config.yaml
init: "uniform"
init_std_qkv: 0.0463
z_loss: 1e-05
steps: 3045
Each number is 128 + 24 x the weight over its row's rms, rounded and kept within 0 to 255. Layers, rows and columns count from 0. Numbers have three digits each. The size before them is the row's rms in percent of the matrix's.

# layer 3 MLP up, 576x192, rms 0.0646, rows 516-575, columns 0-191
100:130153099081073088112098183120150151153127121146109134135146108117133173130080166107091068141117139122116077129119104062108158134139119170116119123132127134106156151137138104127130132145137126128122179112112120141122149131096136198136126114128133104134147152129112135136150174130123132107118126093145135134119128119094129093138141138141156143136146133109213096120152117154098131122120126134164198131146136120141119120115133140140112116146142125149137119106143132095143087177111085122153112133124108170120163113093096132121136131055083135150129131113126117162127124125143138081
101:127146191160170172124111114169167108140087142104133131171130131139107125120130122116115154114118113131151109122132178115139181118107124099150110155164146113134136152134135203123126141128170122122195140140113152138122155082102119127170119180122170109137126115133127106090105119154101106105117099127108153109190133155120059143140119109145144153091122158109115107120134162115067129182098125132110148132114099130129150116130139093130125139097097145117111110136135148148129113128115108134113116110101161105156102103136128173122107159107085131127094121117149156121122118137097134112
099:165136181114123139122157130128141105115147085140122120138160105137147120133125141097171183155131134127099207172085146132153143116137123174115111130084113154083146136158116127147132112069134106124121143106112176122091078151105093094082109073111129132149131138139124107065144147100108160123111141165110115131121130139159136164115112136135154101106156177140111137086106163151091175126161148112134106113136148134120143125109127133163110122121103138088156115134131175161151130147132133107115157132120108127176133164116139120135101114143138123144127102127134093109143117118150107137
097:116148129089133166104167100134132096158123146138135138128156135122110140124153120151142125111138134139099145109113139116147142165149120125131114108137180151169105077159158120144165107174069143124122121179092111141110131096111167141112161131154115150137126148117104117115129142127153103130129167140086170144158107113133143111108140105105115150131140110113079137081130143086157125139083130108105135144122140148125128118143147165146128168106077144165150154171145163074097130168142136111102127100107074122137126150124103114137110134117144160127084085101121137126144089066092145103
101:174116117130074164126125137139152136125152135141128108198092090099144156115084152087175149115163141143085134125113122116080157126145185147098145113140114112129085136109098109097095099141170118128112148120123126144142161107113112096146133140106110119123116100127101163115108134142139140137167130137131105101132134147109097066136105107127100140137088136128107138149138145119156114125110128126141159128129129098115094134159064136133106100109144130108117090157113093125113155133137091102154128129143143105141188144129125116133155112134120109128080088118076128083178123145082148127
099:116148148117147122126084135150158165142151108113090085126129132158143077130160135125126137104152146106086135093131124122147085144116123111143136161117180139128141172131107148138108117169113119142144170139116172132090106141124188138167163121122138121111161167132155091095096115086106122149179153121113125105115125152136114135099110115092106135151153163138114134110155094081113123130113116089139149155080131134169140170131122121146150101101140121137146133131132102123125104102104113139108115170147144128108143081117097157076107128163113164097152110119136148194129110107157103148
099:080130119092119130155148111116120099089100187167124133093085083134082111152099147126172087145094091125114134141160140110141177138112133162160129130129116148118142129103139127077117113135117120150125134116141103165108144125114121102126163162099128121132130057118140107125135091113148098129099130132076100141139108153113161125129123095156127119149125085132120107154109169117150142182161152138147155124147122134130158146123164126128142101128114140159100088159180142157144137099139161146096104139138120118137098149164129095140155160095113133102074128155135145161165100117130132146
101:183140166123118112112123114133118148138135151117135131132107127142095102145101099137136111136124125118145142142135141148063113088123093144149143120122106130135125103158135168127149144104105122159121156130094089108056123154147128095132149102121134148166110142064141107160126169136174130132126148113188104121133125145100143138133149109134127161136094166131143170110143163142153113066118095143104180134139117108126132090160097133134126125123142159128116165131123156118120114120118109118141099080146167115120096106108186127147120167155120142127126128139036149098129140133093116134
099:154110157112161114106152107106125113107150171123143146112143107120123107157117121169098113126185108148155109091141167120120121125175102115119140119161108139121135109118110123130115143126152098126115088126085087142108126128126140091136164088147117128116121120124110118084127140146114105096144150096094165158157152148113124077147130178148122114119109153106168157106133144093096085062135120100154143102130111153099107152163151130170115134123161091118179147107149178116102146111106068118137120130145125160117118121115141119127121149114113154140136055172136149131112153164105132115
104:117127091136130136053092134134153120110131102168145165136143095132129081125090120133133125137111122115122122141132138173144167162087141137082104131127109109123155155125140142128102160118105144149144132123118157131094125148137102135128139093120130133106092130103120126151128112096132159138135124135137156174112116091078129161127123126091119093135124113134160138132167166155120175149149146118109100155124126086091126141111154104154137130114107121179130152124114114115162214122125123117172121120115150133118121152082094165127117162070112158113121130112090091108062143088103117123
096:106135108174166087166168106134130104119120165107109193137133121099114100128137113120138171117107129106127148124099139121148118088090094099126107147183114171166105100158115151154131122132167129163143099123143175157141118147103153117136120114154116137106153148124127124125088139139152104146156148120066123096126123150124129126149125100117126112158117158128125115119119101155118127146133126113124169146137106109168105150140117105146104130125092095124119087119147149193168112108145130135129115147161119131148157111122149117073155110125145136159093053079065120152130120141133117119
101:109143115083129171124150156147119140124073159137131158164131131118140095127116130141150146166146130175099115133130176138129133108164148102121146156188109104140135135146122090153168149112136144131144132097146119123134116079137125125103122128101101180114187112143148101124085122130119118159194098091136108114109117156131132113115116125152122100162122090123119080115125157132130141139099162119096127136131132180117151113166133135151107138111105088098135140148147196103099094175161167170138145119130106097115114099134101074117138147125131143125104110170108123136131095130108123127
099:136149129127152103085152119138109144094123100136101102148120149145152126123154111125100096126146120102158121108110093122182160100145118122129106099106124145172135146112117140130093089146154154134131138153103129101109144148161123147127126140152133104119090124065177099154120120153196139145107109127139141145127128144158121159137137133161146172093104143110156146104109142143119131161175139137138138113102132093108132163093109127174098159143132151143127115149104110198138144167157167089155117100126126100122092129130133190171162090101130129184117141094149110124127117152106136132
098:110113123171128128085117111133106138121110118168135100175112105155105072109133149096140115128143158143149125147141116176107107121113090125124099092127119188106121121104149155123134146091144130112139108088119154116118120124110063135147154117090113114150129106160113151182145134122128150114119113108158143122121114116095137141099096120123080135125112124111126114152095115156129138068115164135134141139141099111121111097127137122145136147127111153133144095092151147117072147133125194082131172117137195099133155151124163155112130111129084138152131141122077102103142091176146120158
106:137130172153129101161135124144096114120141148166138148153126113146127126097138157123155135133150119106144099129081157108147104138129092154123149124113128138162110129151136176135124126131094101131092159168147145140128143099186160175125122137105125138151100182131131198108111115130151112118150118104134151180108160139127100110164151100114114120139080136138097130137127137133147093119104088140078113138119105145118161143185062093107176124147161142109131097100143131098126118144067112107145146133133188138118130153134103158156141132141133109134157132164129144144086141115139132152
099:135126142163136072094118139174106130107116134108142114164152085153162135147151118173101109147132125129136122162150128138161169129126140142113148125150161151146140121131085146128135164160124122154133076145120136085131119128131169115115151108114141138142117137163120145102117116126134122136124118108111134152119116138137125117105155153120147029170138136124131127149112069139102112105145109164096158133129129110169155150145124179185089122139128113141136149115129098100163086216109093107135141144155119161107137143161139103155127132126160164137139135145117163146145094136112165128
101:079153141205110122128148136087155111105096129108117131130106115123140131127124159173107113166125122144099134097097138134144132133154084149114110084111145131113134123171134144164164060138126126145127090144127133083129134110101150140117140150118135099134152149130155123128119117114179120118101153174142115155171156097138136094151101154104157090101099169080120147149119111138113089146157125122127121123126125115132099140162086088116147139119156133127101171140144176131140133144116100131119123141162146118129103113121184147104148141097076129146090129149122139163137134116119059141
102:166106129158122157145118117144164145123181140162101190157103085137074117149184145121122140116117125124173130126149150160157101158135130097122130132144110147116169170098145105084116133124148122107111128138121135102146135143161109132105096181130114164173138109109138154137081113164124107143123124083160109122108080127149061168097103130141119123134081145129118130112144093167128105109161124102145090147150097113127143136133147124106108113096145097087166113113115132102126122146118123115132104136120100150152115156105138152092117125155136140109118126158096142157112125082081127124
097:128130110133129156181115077150122111137138084142119113095105122116095086109119151161117117129126118167116152118119126146117162153122110139109147190132134116134146117147088130149125072196128129147114103122135153128124123171142106127120180122124164137163128158180111152153169109177142137120147145147138137117116158120147163140100131146143170115139123133145100099165168117114103115136173097127112186075144143156129145150140115120084131123091097133146133122167122131126115108143139174136093155160154146148147106131146121100123141123130143188124158124101129151137112130170141085089
104:109156148106092119185108119109099161157086147124109148156131123123126139140164143110117158108150101141164140167112156140124148101159096134118108143101147142115158144158110156168144103120125133167137117138154123101115174148115113160104105163158119143168157079133116122112131139133123115115123094095121159153106133158156108078140112173082102124083112121137115103062117095146109109163142160119124134123120093078093113079089152107130103111119168131168141150164148124117134125146125083123145122146122133142135119123153113148141127114146126177110148087136160163151152155122105132163
098:171127144162147100138131081138080109142097143146152102102104117129120131111139107131085120100181101131125092104101116122169127125116150090094123140188140122131098157137157134097128113122149110126103155164093172121099132124116119129143109123091109097133158129106159132082143109121172108131132143142119143093186158153139093112132113152096140145144123131105105138121123096163168111140128100120133109137095148142115124138122137110134159106132117162110164136172153130096114117112127176086103139139135179147086143130134128144140153100178142146152102132110131139116160162117071136064
108:103095129135156127139134118170134173131110127116109095134120101130124153152126095144147130158100133125129109129190144120129145120159126125124131094171122179135139113126112103067106126134169105127116153147136155108166154146148163144152139133103124103119120131128144144135077125106105144097143110090107141137156138129148124137125162090112112079108154112132156151130120121141109143126114095142132132072111095140151121097157133131160115173114182104164153185137105147180169142136135092130137141162118092111094166097139152099123131163070092156180137137096151095159152129148129125120
103:113147118144127104127137175120175139133134136130157085120128139161144141124158144137102113137104129126155079179151090149100129104124158126150138163101117109091137096112090111086141104112109113138158120119143114135179135164125156138123151118075138118099155115104127110163098104106150134164105126137150146138157163120128047152151154083169137151101158132084118109176064150106141131114127134164111089155129152131091153091141135151122131154161124104128144159112129130111128123082130164116109142138116105139168111114125102139137129117147091127114130091076120132103090135135153143123
110:144115080138119128142122092117152110135128153124199130166063102143143141141190156162105138139117136114144144132122125104139095100130123121145139123113132116151097152146132175084100143148151091110111141139112136153129127129112190127091163131159108112155133117126171140150152114116169121112099108189142104104150111150141134083118124118133123123120105152148084107151157157148109100168171144174100132117152132155135139160107155129121146132131124082121119096141105162117082141145116159146132139121098108146098110143105147168135120158101131100152128134144122185098164170137103137129
094:107133112117115086067136129130109109128094111156116102132192148120102130158142116128123105147100152131100104102118151132123149137107143134153138148144131103174088113093123129132118178124112159099130156121123128171156120131098092085101111134109138166088114147074120097149123155130115130157159118106113119110146107088150087149139148163137118123111111074135097119127099131118121097086103118145129148140151115127103154184141173118119101135111074091146134155164152134152134085083153159163135137182109088107144128123137101135097091122155146135106132126100120149105107105145154142133
096:149120123151179193124133149180116162079146114124139145124098185139121118103140151141084101097097142128123123123116125077108142146142138158134125135095163087105132130119131121139112119121130096105115132135148123143127100145129085107135114093132142163154129114162141072109147138115129160118099156178088145128110110111148115124090085131131091172131149092130162136132129100113123132105150126092121128155122130139152168107112115115154134136072092128165102112150162110094138160134128117173158121109130099143140131161132104119102160101148143165122104134110089139169104083156166093136
093:100088101176156177111136139113114106144127133051105115135056103205098124152145133123117127143139133134106098122145143132117119109152129156098130142129148145157165136124175095136126110139128133115070124146109123123158093106105134129149082098120123113173135146139147122112112132151143088122171129125089117127135151147131134123123107163120151142115128142145080155131158094136167119110150165127124149105104152133125103168129137126126118130129147138126143131123102133158144143109113135131160090188104165120107115096082170147134150127078097159129131137173096130151165120172127113136
094:108150122117132155143127125153099100149139177153143139120119115159127168155143119103090135137123131136094121112127146149172130120095122105133139159155127124141151137161158133131093125121149176139152104128114135149143163092091123166150112127130072115117113148143105121175160123125156130102131131118098114126094131096109094129177138150141139120108133154135152095167130165139118093107140139155186142118167105114116145096155143082155115152149192109119155119099094161144118103154151096138091112113151107168133097163141120123136180120098129112131101101139118068155166073115147145107
100:121125112143115130121074125132127135137134129124129122089135156106117114123131139125127115104093151095128113138103125081162134115093126140150132151108131157132127135107081127107111125148098150133148122098085132114125109115099138124125138132130125156111148144147119117155128098074127158089109114100115180148112105116100116137140120155118127118119098098113158057151153091129135113178104129128120167115088146218135158096077189120141101179162104138129131124071150131156119149153113097124146138157115160152123123113124099153152126149127182070141135128113122087124079093128139120130
098:135136154159138130127104100152137148132130115144094131132123118150139120114167142111148123063135148130084137095110103113111093095119136116116132100120146181112143157114102114100171154135089146165144125114105141121122197084124136131063142136140124091167152142122123112185140102125130088125085107138116125114091149104127122093132083126087134158143116171102113139118137156122091146150162143130132110142154120134118128118130159083122132098098160140141082143155095080102124147102182142101150146132117140116130127127118147075113105080168152129131146147102170128146141124127143088116
102:097128141086106098137100122125117098163098130143148114083092155133090158134129129167164170136131121093104153112123126109146168113131183144129147126134078099166124107115099141110144121141088155136086119117110129173147127137098143180131124096150122082123173133147128096155143168115126113150108129117112112094155141155096121135090123112114147168134119104132152158148169121143118123106120118128095196142143107125145092125126130087107135109116133130126140093124125101133098129103066120097137141132164115117105137155080152177094115113060159145130124131113133093131150148133139150117
107:131121118115114138130139152117146135086133129083157110096188107101129161135180141111122120139123126127146133093153144123096162108148131109160142165130119105121179152158186139109125115148103088161106118092120125107153111154115125114136112133117114169115162143124142087122131063134141115138163134097139159105158127157105107148147184096138127139100111084128121111109132085106110090166123135153149139150158135124089162133176121185111112140141144129162158104130143106125135134118133076140129160114162149116088096117073140117125088122147145133158119138137118146133143152177116163105
096:144125170118117150106117167122153136166114147103126174164159190110089114109098102122145105137166167087158161168128134112180149127114134188112121073113160173104127138156137135121137183120120125148105128109179188150130128155143168134112111142125121156160097128132112120098140107090090175106185129121152129152105169100124133108150141144132144105110175113135161131087132130136109117144139113168123168119140085153119127131088143122123126117127140153142126128154113127137148122115127132120173146138103111158138134108172125127125130109123144110153172136121123119170151117128148110123
105:191112092121115111128118095136160077093140108147145116090160128129131130106128092131099151112135169138101118114145121121091153129156143087117091161113108121127134164113158090132118138117120114149135071155133157082165078067158116151108109069137140127117079131165158126162152161152107158135111137102104134109177125123090129151082116128088100149169129117108124106112116141151128131172108116120130170131161130151143124120123128157124133099135096138119156155122147153119128118128125103116137105196123130134132141139094140144118125118134194147120110161081148123141128113120100130126
096:086118129116177134139103142141097128107103138107151155140132156147140149143147169118122153142095114085142138148109131169131142164143153150103124162120117113139135105094146122137154118159144121165094133133113101100131124151145128118136153122079116125100110150152128137151106129104067102147086077086155098087100123113109147092180118138118093137141145116123129120134107107204058104121099116147145115108134088121143151144116112138109117107128112140130149080147169148157105110088130105140158140122089125127143099138114124152096145088107154165122158099166099127163140103154156114102
094:138150118180112101136124134102152125170150112140151105093121091100095118097132120142110095090098094146104108134130088106101092152182118121101107145143118147095114122130124081145159161157138104139087145153132133126071139111140188167133147113100126141132130129139080142137144126170144129148176131127103117145141149116129151121084136098158119136126127122135125089150137116170130123121116121078119111112130128104107148156151136116115100118112178127138148147118132155130105135156134146094139118098115120115148112077156131080150137097172115109171146134127169092074154171121108080132
099:084161127119134133130141120154108070188123138154156067151085105051113114112093095153122150145142128119117173091115168153142120129112086137093128153111133093160159121129112139119124142147130131157158140095157116126133141185122114134105138134133116121104129134151137146149132118164112148132117115144108147120156121106087150135119144144100133112084148098104100132102114120145096168112167130096165165127132147170115092135155138093118146137126165129132118126148131122087122168079098138162105147145127126131175134127116127123136158129123146104112080118130151159149137152129070168161
107:121166145155088136123128133124109133164113134142112137115130112118084137116120096147154152121107084106158098126151111183128110113145118131164121144155150099108121108159137151120125110144115141117117113139140123124147121089156147115144184159106101130094112118156131126105183111122121133119119091103132152118087119111137081124113126108141116113092090143132143097095158115157079183155130128147079151119152113184086098120162158120136126130073111150171086162108113138109141144113149132137102125123095156105148145058097114111134096128142145129186115105140145132099166151158152112148
100:073143092112104151175151121148117140111167128151104149110088115167177093151094118166095145118117155161105099094093156095141143140140149088150139155124104096161137107125121084118109106136140119135118117131144152126178136193151152110124113096131161152147105150129103090118121122128129131138181158153084067097094151106111098138109156151119130122134107133152177106122122093107180100105109134181095153118096130168103118109133123124103136104088128112138140130152134129114120124140138137113121120177135098103136125144126118102162149169150108124114150140136146104102119135113110129135
100:133107123148146116104110126134156177102137144133143137170149129133164128117146138118119082101131113131132104174137140134104140132095129079093134142118090176133114152130104142115154141118140118115097113127109140115137114120167099124107149166150109149084108182133127131096110162060099140142143123120152157133112115109150173108114089135110095128128111138118136087132157123132130146120131154104139116089149110144155139100124139135115154100145110134128155156156138092147123101152122157132181123146168087105111136035109158122108104116109109136095090082128142137167117079123139064104
101:128100139092147131110163121111142156112129088157132125090120119136076167158149117104162150097116117134162125106120136156133092165130137113139127124117106115114167170108103145104172138147169110115127158132126125130127109143197114153124100117100151111131133145096155116152117135147116101171119097073144134114083139137132134140092092108150093138090154122136142149120149076138093115099159094107109146092139139105114153148123141108171071138120101144126136142138100154089115091109122172136135106116121142154113099084095124105138163099137123118126111102104142112167106128122189176135
097:095147146133126115127157140128064091116097093138124102115116100091059142120151102129105095092140119076125137104126109142118100153085077113139166133154137109098158150126141160170101115181122146138151109097125115111132137127083087123136136115121124152115152124116123124090122096108123135131088144159151157116128137088129160126180107167146170080089143162135116136175124142148106094112111169142123141133162145118114115136164114138141133122132146129094129122137153113078132149138107116149079199126167158121115137121109129143127129122136164115155123109122127120127113104107168163137
101:137160157099159177120121066100125123129150127125129101165153143135089103146090125134126139096133120141155139105117095108076107132108150142129177105137167098135131137107100122144159150103142119148127174096146146128119126196137114115133125134112117090106147111097156100128115112135143167136108104123141132170163143141108149135141114152135179144106146135104146125087133171080113100148094106102126102138147150162132135148118116120129098103113148136146130115093096092114102120124130185104144154149104185130136092119107136126130137133103072115087131131120088137179107111132090091103
101:099122144115144106108134143153146146122154127144126127168128151116137117145112109105096149118118146104141127131100153116127118146122092174111131121126164103149134126082090143061133149108117156103176151099119166073087151091106152115163145117141126146115113117149138147109155147124125166136131112135111129143120147101153172134144110121123103094169112139139090158161120162122188103100103154140121125149168095140155117114119122138163120115135105156099109113155145146132171183117072153135095151100156124152110139136130114085143148097092125159143169091139128129101199160119111114132
091:125139101085170118103152107146159104106109087146111085122114136118112101125114116133136133120128138116096127140153145162136108076141142153127103143099099120129089119110149094135111142140123124148134123123124145121115119108117120109126156117138129138135098115132131139129158169126121162072132164113101135133136104172167128103090140140146105127120132126140123125103166120143129063081146123128091115123060138112156133161109087121134151149158112098121168158118169106137068118126095144197141169120132135136106140167162161122129159128048177155117084130147108116149141114128103151158
098:181134148124142137093143113123098133104110171156131172139110147106122111145096127117151134122142138147195119171132146172115100142166117128090163108138110159112129123110145129101116130105113130112152165130096102164103113100102098140157116136175105110093153130102110147179124168074122164148115151162113095117133159123112135131127134111134124119122125115162158098142155120098133122123104121128123087104085105148119113154115142074095129116127144117162096150144159173103095156087133166113173123157124141129154119110173106144094168133132105131122126141087100128111165155114123160089
101:102138114153086163111128105145125132085111125123102129115165124112136133126091157131122137093116161130165142163172101148125123162148045116119133103159101119147168122143105201118169113117103135125112093102132158124142137120117130131144117141117179147129137131127135154146132119172101118107098137129096102138087131114192135167107143159084128149153130160062153165157112126170115128139111124152101150132128092103140163122111110151141129096126145109080116127164136124107126134185138105145133139095117149158089123106145143113150130108121092152129089105153134115104130108115129153112
093:096154124120132118107147130157092113101068083085143142107129144120114114113143118127142105122094142139145102106136184141071112101119154106085170143088136098149093101108109127122152164119133118153172155148136104147131117088126148137148103137130124114146141083108079106143123019151157105100104118115116117145090133107115127147125152146128118154109115146128110115119177127111097112132125126126113133121144130132149119140106126092138094138129093117099107127131147100151138155165113141152103123123150141134127094133081142134124155153170108137085164125127148094081093111118085126149
094:120119111128138135126138134079158137126098105116100114087113098156114116155107158133158132147137169112165159110125151189135172116152146135121144108125128079092101160147104153124110172144153143165137089145094176148140126120141124123117147118127108159155095114129116135106134113139147127140132130115116164106115130078155123108098170118112172120095110140124148121124136119150131158127160150159108101124110120147095116129134156105157107177120119118105117086120194168144131108140139097090139128156080132116174118108108134110098135152138162151162173119073161119144147128134148169075
104:110132172112094126087163147114131086131145121161177109138117152141151115181109097110123109130136142157150180107105163116132086169126114109110100117168118150161154071099105119112142130124184125153127138146130098123151157100128104112108117105115104122150133144170155123151121178108159148131123082124128127080157152135124125133138169168163152134139102135118140111169140131127111164100153091161150134134110129146117108093114158124137140134103115167123082155147152123127119143121150148130078164074151158134114139158117139099131166134150086156148125127166100153118111132093107132140
096:099108087091141107082132093130106139125124113149143129082155122132143105151112108107133124096123095107143141113185133145125143133117103140152160107153126132136122144152138125147134116107137098134120124156097116147132170115182190098148133094120150204159116080128118072150127117115069126128165134126095125134151143167126154131061150172147116098120132092158131112140142126137106153090137169143094129134164098162186119120102122149165086138108098138128156138119114125145121126107136119144119089119133134150147158111137103101087145103132115155125158120133141160092123136095144127117
107:103123099117157147110141145091147143173102089150138127115164166097157131104177134176134087107102132121111107118138107135098129136118156149117148108108115152108130110182098122096164113109128136128170058146116103131120118139103108110099075133113104130143160100136164147133129137131079150114087116116119129161096166136127102132147126121137166158144113135106132149108102120155134125129109155175148152125132126105141116125118081122113136132143134123123140196154069125108125144137105107127122110130140156166120153149103075141087120139151145120109111122132110111092063137111108189111
103:135126157102088152094101111135127099145130049075143135123087137106149143134086169128155111132129109120120173135131082179133098134149100086091153118149121127138158115121108095143138139169121113134091143158138134142111141129162098143105145125132163149132126114130157099115134108123156131100095171162097120133089103147118087088142161142144114138110140134118110137111111127139126152122137090150155145155152132116091160169074103116122107144105113167092134163156131116131127119119153137128163123105183139149123134125153104153156145089129120099119134129147178149134152137149175167166
110:153134138140139098160156109175165121136149163130121096108156125119105140102184110123136114158144103137140150146119074115065101129106109109156095136158157064150133115129100120125122113166099107121077146120114145139145109060135109123130116111158121177150126145124111117153126083107132151112130146137104142117105177104174131101141137129097126119113136126119122131128109149120140093140127129108155113122142121132194098105155125081101111113131095106151119143138086086100128123150133128095135146127097138128105119141189146094180167143142112125172128125124153131094136127113163086125
095:145107136147124133145105141097155150110156135144059133125131087160118153128086108155112175124081132115093105142134117122159115124106100100144146094138101142113113118100118147153167097130188127156133137162150103108106120140156092146139113138138177097130092142142150157112104164161104154141131129114129172154112181137142155153136105149079139106095087137164118122121131116158087124116116117087156165102123132100120143151146078129101079117160160120136169124132086118156148124102140135140114132150152121115130148162132121124121172148088103128143129114126116124134093143186154156130
095:110141147111134157115140175095109121179128090125125100090070138130136118122153149058144200152107155091096124092121106124110134108156143133132152120110121139110109175160124129122165132132112159135139138078134150128137140104117122122129152120163139090116124127145129133154108089095085138144105124138082118136114111124156111120080141068130144150135165138119165116148082153127098184139159125122148121151151147116123118137091133186151113102132082139144099119102092182140147117124125109130143096118121110111089149149142129102097144164129121128155124102109147112127105158113098130134
095:156130157120121131157120119130079119095160101054129103146145126125123083159132115136123111152137112153112062090145167109095163134103144100115125120136119112104104111165130113114100117122140133152120128108099103114115123139116145166137134150098165155148129105131112101194120133137149132126135129143106155136131192145109156124195144087158179154148120108108124153112113118115145121158120089171110155125083162103128173125112100116121146170150163133126123103141111151132146172118111130094125101125151070134103117121151141129071100093120121129111115117125178126134132131144110118133
101:111095126107151174092116114142132159133156151126167141145150118136110137120130154131148160149154130135094161140071162147122147075143075094122137139162104141108117126074092145095082144115118121164088112167109131145166111079159135160152137130122132142096166164140115155165127137150135082118103144122102140164133114121128088085135147107126132110103147138106129116124087144134155182117127146101125111136089108149072115111124171142144127122135121117157105115140131101168111128104110137123124103129116141152079096087139134110132102087119157126121135099089123098122071116127106103132
100:151174126131170162107134139135156084152178152112136167144132117097139164144069123119129138141110129147105154125130100110156097124171100164114146146160109117141138156092110114127158097122130139145120146140106127150082136122151149139155112148150126137107088105112119126094143177099047158093136149171150163144154130113118124137121128128175101108107148124155114133141109067144128160119155100150126111121113085111108123120112136160111110119092107119161154139152151185095113117106093147126118104152119106112125105114132105136116131138104143178107156116150151141119163098118104174152
098:110156119146098158119127122119109099123168132091172196139161141115126120124124128138093123165119087100114151091120145107118145126126101142118148134110090125142112170142151109128128117135133106174138132140154106083130137110095160124123113106125115122182129101125144124074133119100127122122085104110089117127155113111106144101129148126080136155130095094096096087165149129139161107100110111134099162178172140147138147139114185087147125124088137097133115123116127094126135138135178156137179125142113202104130138126117156164139110126124115131108164133092080097097128130115140134132